config = dict(
    num_attention_heads=3,
    num_key_value_heads=3,
    head_dim=32,
    rope_theta=10000.0,
    init_std_o=0.0,
    init_std_up=0.0674,
    lr_mult_qkv=0.7,
    beta1=0.95,
    warmup_steps=200,
    final_lr_fraction=0.05,
    max_seq_len=128,
    train_tokens=82870000,
    max_steps=2529,
    dataset='wikipedia_en',
)
Each number is 128 + 24 x the weight over the matrix's rms, rounded and kept within 0 to 255. Layers, rows and columns count from 0. Numbers have three digits each.

# layer 3 MLP up, 256x96, rms 0.19, rows 79-101, columns 0-95
140112135132138094167136161126090091125129112134129089105109200085142125155139125138115101169140186141092163086100130135124123136110133103113123078183141157172118136107145100073141135158125114083108131141160155085083138112092116136092087107128130136107183125092058151146099111132153147100
165119124151109096115099106107122122155125108123108137147124129134137120170149138153115138145087108132139097102114143156158120106091143111144137130183159135111117116124112091116127140131122139136134141138135095096141121143116104155102104126165078131152129163109145107150155150105138133087
129098148107170127161137141126154122150135132127149147146135105130127127174111167118120136125158106166134142165138104131158096104094136147093121121128130153099137125133120108123115150117128147148073129156113092143164086136148160160134154177129129077121159112146109146112066120106158148072
167091143104138152138189145114144139128141151103148114146115083144148135117133128087137130088097119116140129137154112141117133117092130080094118125100113115146120138118116124105130130140151103138145158150115138127132148064110138155150152142133116125104117139138117109119075106127107109107
145134083131164135103135126172135133126118100166130091122113091112126091086096145123099158137075129148130090100158122122106126113108139137172095168168107113127135089111079141131133079109114112141121190104100146144118147121152139136078151126139088132136102120143128082120149154111124117125
120132140120159119157139113120133121134127089135104114147096122131150142120135082105105157139155140115117080109122112105140086137137120119139127074129129085099146148079139131127146119160119143147096111158142124137136116137106109117114122140120107123146154074114097146129126125087105159131
113122105143133116093145160078120111082070117072188113106129121056114104076126157141132116132119103142112160131115106140103145153148138137092141107100152145129126125163155097115157115102099128137144109101130085124144113137090126132123137137091141149111150107161158157138149137156121137087
129108083112070147105132130102125152134145140099112094153131165105106153105138116115145075093065109163152124113134160148159153121152151138123101135129120103111101153147121111144159142214118108119122111112125123163124108133143091129117119122106121096139109133097135165135133140121181156121
112090115121120126090151146090132106121172137190180154137113123156126166124106128144138170139094092146106170126095125139139132129110125143126138137177114137143159131100139064119154123078095154174153105140077138125106106114142120106141113098155135138100111100123149122067163146103112120164
095112083126141095140126183136097126165138122106135170190094116110118095162135080163130117100159141101132123123114110123117126130125123111094133110126111132072125141123174134121119102127141141129123090123076139130135134109099141118151131134122153137109160088130104089131190136143117091123
125091073118077108156109126105147142111110150121179131136109083142120123105115150145159099156122127138124150136106152158109118130113125114100078167125087129119159141134111127123107121121142163130166129114134185113125136117096119147105151144126103074099163120180128124170112127118119114094
088172116105126175103126130143169086122138116152116107160108120120135106122093112108172105135119151143181174154183112111107120144094123133140137070155146163128164118084174121162143116125089130108154152086146142094113164130106167148172159097095146117114125146125095128117108092141127158128
134124163132155102153158137111131145165140150092169113161129147096102127120152087098168140155144144128159116132153123157134096159186152139084095137130104125138099135163149133121124127130134179139177142079104171133132099093102139121096117123126091091153115143134130099096131082167117141128
151125125131138107094132080098103131106112171122145116136126146102166126090134148160163149099104135131074115130149167112079147126077129071147156131113111098133126131131149132121112140098125135160120165086153095120141102126124119118128157132124104145140097147139116112147123101140143184133
183157070120123095187160147147114120082185095115127157166139136153160166129116111128157126120158148121114107175149154104118147176155124114125161112131178143104141102110116096126112148142135159133134165142113146096123162135133128111132154126108144134143142139104135152116123125125157121112
125143120112090143137169174152137117144135099109130099106111129136150140152137079127156139119122141125140153106111117115127164149130077124159133120110165147123162126103096133127138112077140134137164152156155122112146139152141135117137134137113094171104139117132096117110133106118143098094
171122103135166140117135132140100120135144116120129091153109101125158149165118104136148106118130133125148114125069087118158126107103144117076137154069160112150148105129095102132109115135133136111129107153163105115148101120146116131159118090094111129103130146127107133167104119120170154142
143099135131161123137113125144139147130175117104153161136141095157125163119130123105131142126164156124086184142169153114149127159125090108115135133113098132103112144157132120137111096114159089109134109133149165163143098128098088165147119128114075169155124123121144126116107108125096136138
086131134175184124103176130119127161136162123117097136138140180131127137141095141089098108127151153130157096085077140129128110152162108124138158141130111130114125087119156123113131136136110181102104097117178145105124150132130107149112160157103096129146129099141153159143155142186158160123
092135156174128143156164172145157155192086150113103107141163106106126092162129119148125111161125132138113099091120147136126163141141137096142151141123117121163114119119133142139105145126164128074145084151144101127138101128131137112112126125107130103098043155115102123111148162105154130144
092129111154091169143122116140175166181141116136151083112125146095119109133103084152142141090119139100102156143148135137115142141112144133148092147139122148139122085048158137111153130112119127128159142100111117142116115136150120152127122095101112106135157108127112099111146161128107154148
085133112135099131138085136141183170130155155120098159121104142118107083121194135124123121112126127109124121128118108092118144154078119106130120135153128098132163086108142134157135109093121117142102159107118173080096130117170125160133118127116125137137162132124086146118159141121135136103
140103111141094160126129124145113111100100119080118112115194118125101179187169151103107097146123115099131117110119097146097131142163156135178104122155134087129137125130109129134145124147115122117120135130095086141071100136144139145108113111127129159123182131123133126136100165085093106142
# layer 3 MLP down (transposed), 256x96, rms 0.177, rows 79-101, columns 0-95
147112116160121188117151148094109151176137109104127124110130097136134135115087138108101128071133091158080122116098159111137113107086128138137135142091173118139117162150172127144128091155079159100087110155117125079151136171150167159110129154111133099160135158166092090120112124114103132159
105126144117131103118142131136152137123112133116107108145128148136113098102102123168151150149134129108085115163100144141165126146131147138106126137107126130208152097154132111076118127158105148092125137127129129158122111158116142108143119111166132160175155132154107090122129136122139114134
193170089114152137145169115105083165122128186145133136114127114094140091170115068120127137140148120139157157139104144125137135167133119090113170082146120121151111168127145101150138121113057167093147166148147164123151198151124134098143151140154147147172141178136128136125115122106119134142
123120105126132132115137128138130140100165140151171145150138116157125114143130140098154164122159130108118153162111090137152113162128143152109133073098095123144107107122135088121112129132138097124128132179113151137129116119120100102135151162066153112152094164149180127109121098149116060131
137126149121139114127115131100173154147136141111146160146116166146114131119168108138134170143126113138122107136143141128152129148118124155120149152089158094164104167196097105120136112142117156056136107114157138123153118145113117124157113101061142122140130116104104091113121121134105123099
073110107121121135131141139108072157109115137107160093116153127143131122149108140138102142086103128152132140132142114086122089113120119098124128178181121103153133104117131148090155079140176141151137146097146146114122136101153148134104117144132135157120114127135110135132118116133169122125
128112150126097107138121114145131123121182190144118115168102110131141137101106121114153102133120107103169138138150157152146173149137157102133097144122107108149131107152098106085110136140155194123123140142128135109119133139139106072131148149194115153127109088094159104164145128115162135149
119129143096127143117092120123093139116115128131089162161125148140139124135142124092112115098174109108105153154121123074110119138143137112102133087129113159132125112088070103104155146114118134113137130092106096137092095145091085113111145123175121113120134108140156135132116079097132123135
133153149110094123099090088086122140122136058122124154126170111106115096116113124129102134095126088084138111145118131078131131121129146170107169127126146096093143160108150126147109173102162120111132123121115125146127125122150114110158111129151075084135162134118116121117138075138133115127
137138127117132153150111142118180114102126142154146087144125107149126179146140126115156125145098074148146102137167141146142132141091102134126087106140133156139142117147152095083123111155110114119146199151134095115136120158146090142092101138141103148119151169146137179132125151134162128135
187104162118137144092141118123132148118130152155099128132110169137109122125113122120096143133091175115138092086104117125103085132115130188106117140159145089117136121141120147114105097119133097155090129101146159146136154138093128098165165118167141087087132117118114122091171131119128151168
143115152153130157114130136125091149121117125085091132102106098131072140122120155141152139133149106134155104109121124120145148077087160125147149109127137107152107079104143153074129087150155152105136145121093085112127142128133174141100096150129091112095120146134167093180102148124098133135
094084084148157155153108122131178119155083129166109128154161112122134109130103170146138092120124142125125128087107155145114113108130097185129174139120121124131130112113156085119109092144097134124106104110206097126111108123129108137151139134143115158127135089114140087150098105204140134124
148153144174157122149078092101086139143148170128172120123147134133147080099141112102103070149127114139135145117144104137129100142128154090116152138102117119103184115084117151123097181154133126163155131161125128173096152107092107121129126110173149159142113140152124127131125108135113129141
116114128122118164171149103128111131176139131151116142154097150115122142109119103142095093122164140104106208117092120085136130128104136143120171142161136127127131134142108138124135138103070099119140116110146134084100122101128100166175075133108136116120110152124106132117155128101088103144
123165150149116146105150102109154104131165142162168132092121134124074120129117131139144096135144159131132100148137119135068134097118154096127118126106138165143077112131145101095129192130132109117089164141167143148104108115144122118195087132184097140115092099134138148143121137113125140158
154133093112136151121159140095145107154187157136114117152164134143136142111150157128128149127137107113125097141118168105129106104145128086151166118113125147099133135114108120190175108151172136144118116135109123125148124132161155142102075088156152134145156150111139115136097153165121121141
104118111132145115186103102114129185157160116130135127132118107119107159097097116126148132149130125132112175151145140144086158145111148120125128121133094135122151121147107110063137119061101127123131128146140137137121084121118138150175111116161071115191137130134137129133151164153065107142
127119116120096138163085126122146120125093121125125116142127151135096170088102161163076105158133131142131133110160158111172114084114184124113132094135157124144136124126135092109137166171093149128161132128103122128146134109098124121139101118140170131098082135135122147135140152075132064147
140102150135152176104145149075100157139113140135150104156128124112109143079157120115125122145091139170124157121128127105145137113117139123094145169102122133117148105147093126127113092168147084129117136109136121145132120152133115110153118117162171129150142153070122141107124057142151154156
111079130160090118189127129120122063130114098139175155121125143145140123147178122141131119117163110137120100135081127151156154134143133133103090171135116128098161138160131162109106179124077117133150148108134160146115107129113132174131146122138117141130133134112146113155144136151093099125
118118107102111096135074118133133160133146140152078154139102144157096086105141154111154134113117095129134146151124114104103106171133162126129116128110128112140139152126133102124154167163106142158094118120137162078106150142140120104126127121153133132111124149098126091113160134132136117130
081131140082089140151103143148119149179110109151141088116148117129169129125114113148094132161124107145129119159137119118149082103129097099172075152130105133163130131159112165143163081144111131146126108077156127138127124180105158106133132139071126117177100109152146102174157112099142114116
# layer 3 MLP gate, 256x96, rms 0.205, rows 80-101, columns 0-95
133128143137122109107130133075136158097145124123108132158144101146158137154093159135124098119125157114127113160141112103148133130108098109122129136126157126066106118143113122082118141073132164168141135120110088140086105127116133150160124094139071129073115113143137136166149105080131128183
156106087059107127111131167168136154138160159115119138128107146135123174181147160145090122131136135135136154142110126110124102147120063114127137107115168130162118120107122140117103145131065140130095155120106099148136131135149114094143149108130126139182154143164112104125105097132104107118
102140100124132104123110124151124097154100148108130130139105156107092109137152114157087153145139073178145100149101155147130117160135111148125211126123140116098161108115087138130097104123130124093126157121123167125123122100109138108115115091130146130120125160153172155146131127134133125149
087125124147105150138127141155149144151116128124110083110147126117162109154133168148095125174115129117106128104151137113098146129117099098154097126145109160096102106081130084133132145083123106145136111108103174123142133138093137110122131119146118136138176108118115152122152127121151075117
166148108145097145111073137154159098110125135131151142151120119108099139116122161158107119144138122110145145126108151141130139157139113105093126144067137152134101082182132118154105149109114111112115130125099170153124141142113158136133133153132138086111161148130148120122130121145121103149
107152182156144132096138123151106116078116126122137114117099134086136118101122155144147105060128146091162073130143102127133149079114120122132109137126123109141098102131171127132102133144110152087154093102148102071130126142138117145137137133115121154138116180102190141116101169136137168106
125133145131170137128148136097117127166109069157107099128109098148094098166125134145061144108118127110141137077138137127141136123112113152146163145136121082127123074170105083144094161134121120167174084113154105162139144134152125107120130115072113140104168117156095140114102146069146111120
119096134100139166109147149122097112109132135137154113144087145187110144150093106139127101123148162147120167095143108156112162134191155113103147179101094144131139126103129099104129102123144175152133102135118114111117140102147133131097132115121152151166117131143120121088198121140137116151
137145139116115160113116113086151103120154118159086127135177074178125201132162153133136094145138121142132103129129106121156092148075086133125148127121116150118119119120106138126093124140112174119153078127114139160126106140059141145150118114115132137117117118133108113168113141123152102117
126135116127117103121161129077109114131155127146119115109145151124116149100148079138070126148148121169145060119149120136110134124096120125102114145174145108131170112117078108117109177100117115152097131095119163151134145127136161148103187109129122105113127113136165118143158056123092131117
100154151126125212102131064103097118090091107172133108123085144074131120134154125146122191114131129130165118094168133140103157126099167138160139107221128134106161136120176180114182146174191115080166148160106108092125144107102167117106093123149150127139133137124133101143073116154150107118
122127122147165144120128143149157086092111109128146152158162140122124132167110120125140108115123145123145120101123132114157157116114136162132082110124137146071171091119125141115146145131101194156143087132136115154132121120153087111154144130176119144161138148144100161066109167151152165108
116081152110126139114120142142130139124120091132127104137115142166162138135108124121122157105162141115144152127130122154179147136154074137119079103133119150096111112108107167135122131133122164087098073176154154068135135124155106082162116134089176099125117124136121142123143130102114114129
128101125125085133152114135132181164135119145173089144100090116129155126150129107134136152104148154136125154133139116115153146142160138124146137131181121159110094113114076125123123147097133148158156154146150171086153109096149127097079135119125134143155107150120137139109127124114111070132
117173172163112144155156152094122167130126124122109133096110158106143135147132117130119156148134130082144086169109094136084129115112118139107056132118142110122119148144114150121128144096153138158120121150138128107108098104143112126131068164100127122130144118112147110123121085128143130107
126098116156116082104126116124128143160113114173112123152140096136133103151145113083144139159124073119109080152150112149107144150153128124096137098155144122109136111101077169145111159132126100135120110110094174139111104111140128141142164126132142119137077130120135120092150149165110113109
141123115158088160090169132120133123141079144137146121135120115141173100123162102156153111146150110123112070134102113155099137150140174139121070152164072114175124143075119149143102168124138184135111125051110144146151136130116162104112109143167181132131104123125143147109103118131138089118
152100118111157092104164150129123121108125161134175115095106113134133148126142151148153129134140108115149149167114130090111119123140116108118170156140115135128110137159064149163134141130138093150124120131113144151131141084144155109156124121142162131167113118083043123119131149085124125170
187079152117125145095134113117101132142177183136127146132152117146140133123120114127139132116113141143151170163118096091141116174113149134155141160121128091102131139100101146086129104163121120142167106081116143119139127120111183109160137130170168145142132108121148104121133100159131153119
149089103113146094109108138103118152118105108194154146125148144112119103137148132158107150145140145159119123139107124157124118132092092141118127116122064134140104101131163127167122136094141108162116114168078162119153131094078086135139161073185107132146071152100139113127109121135088143095
137121163108117120104114134170142137150096128077102155121153126128104115090145143141173085135108095153128133130138135123118146121118143106160140126113103065148126134142111156141160128133120130120110124170113128120124120125129136147092119150118194171124151136132158117106122135125157155110
151096107128162090119125127121155124115133173087114153147131149155116125139123140129104124130127119083116169109124146108132170138137131124105133092133105143125132107091138133059090163179126120148120159168101146125125110120136100182127149136122160144157111116105116168153158131171167112102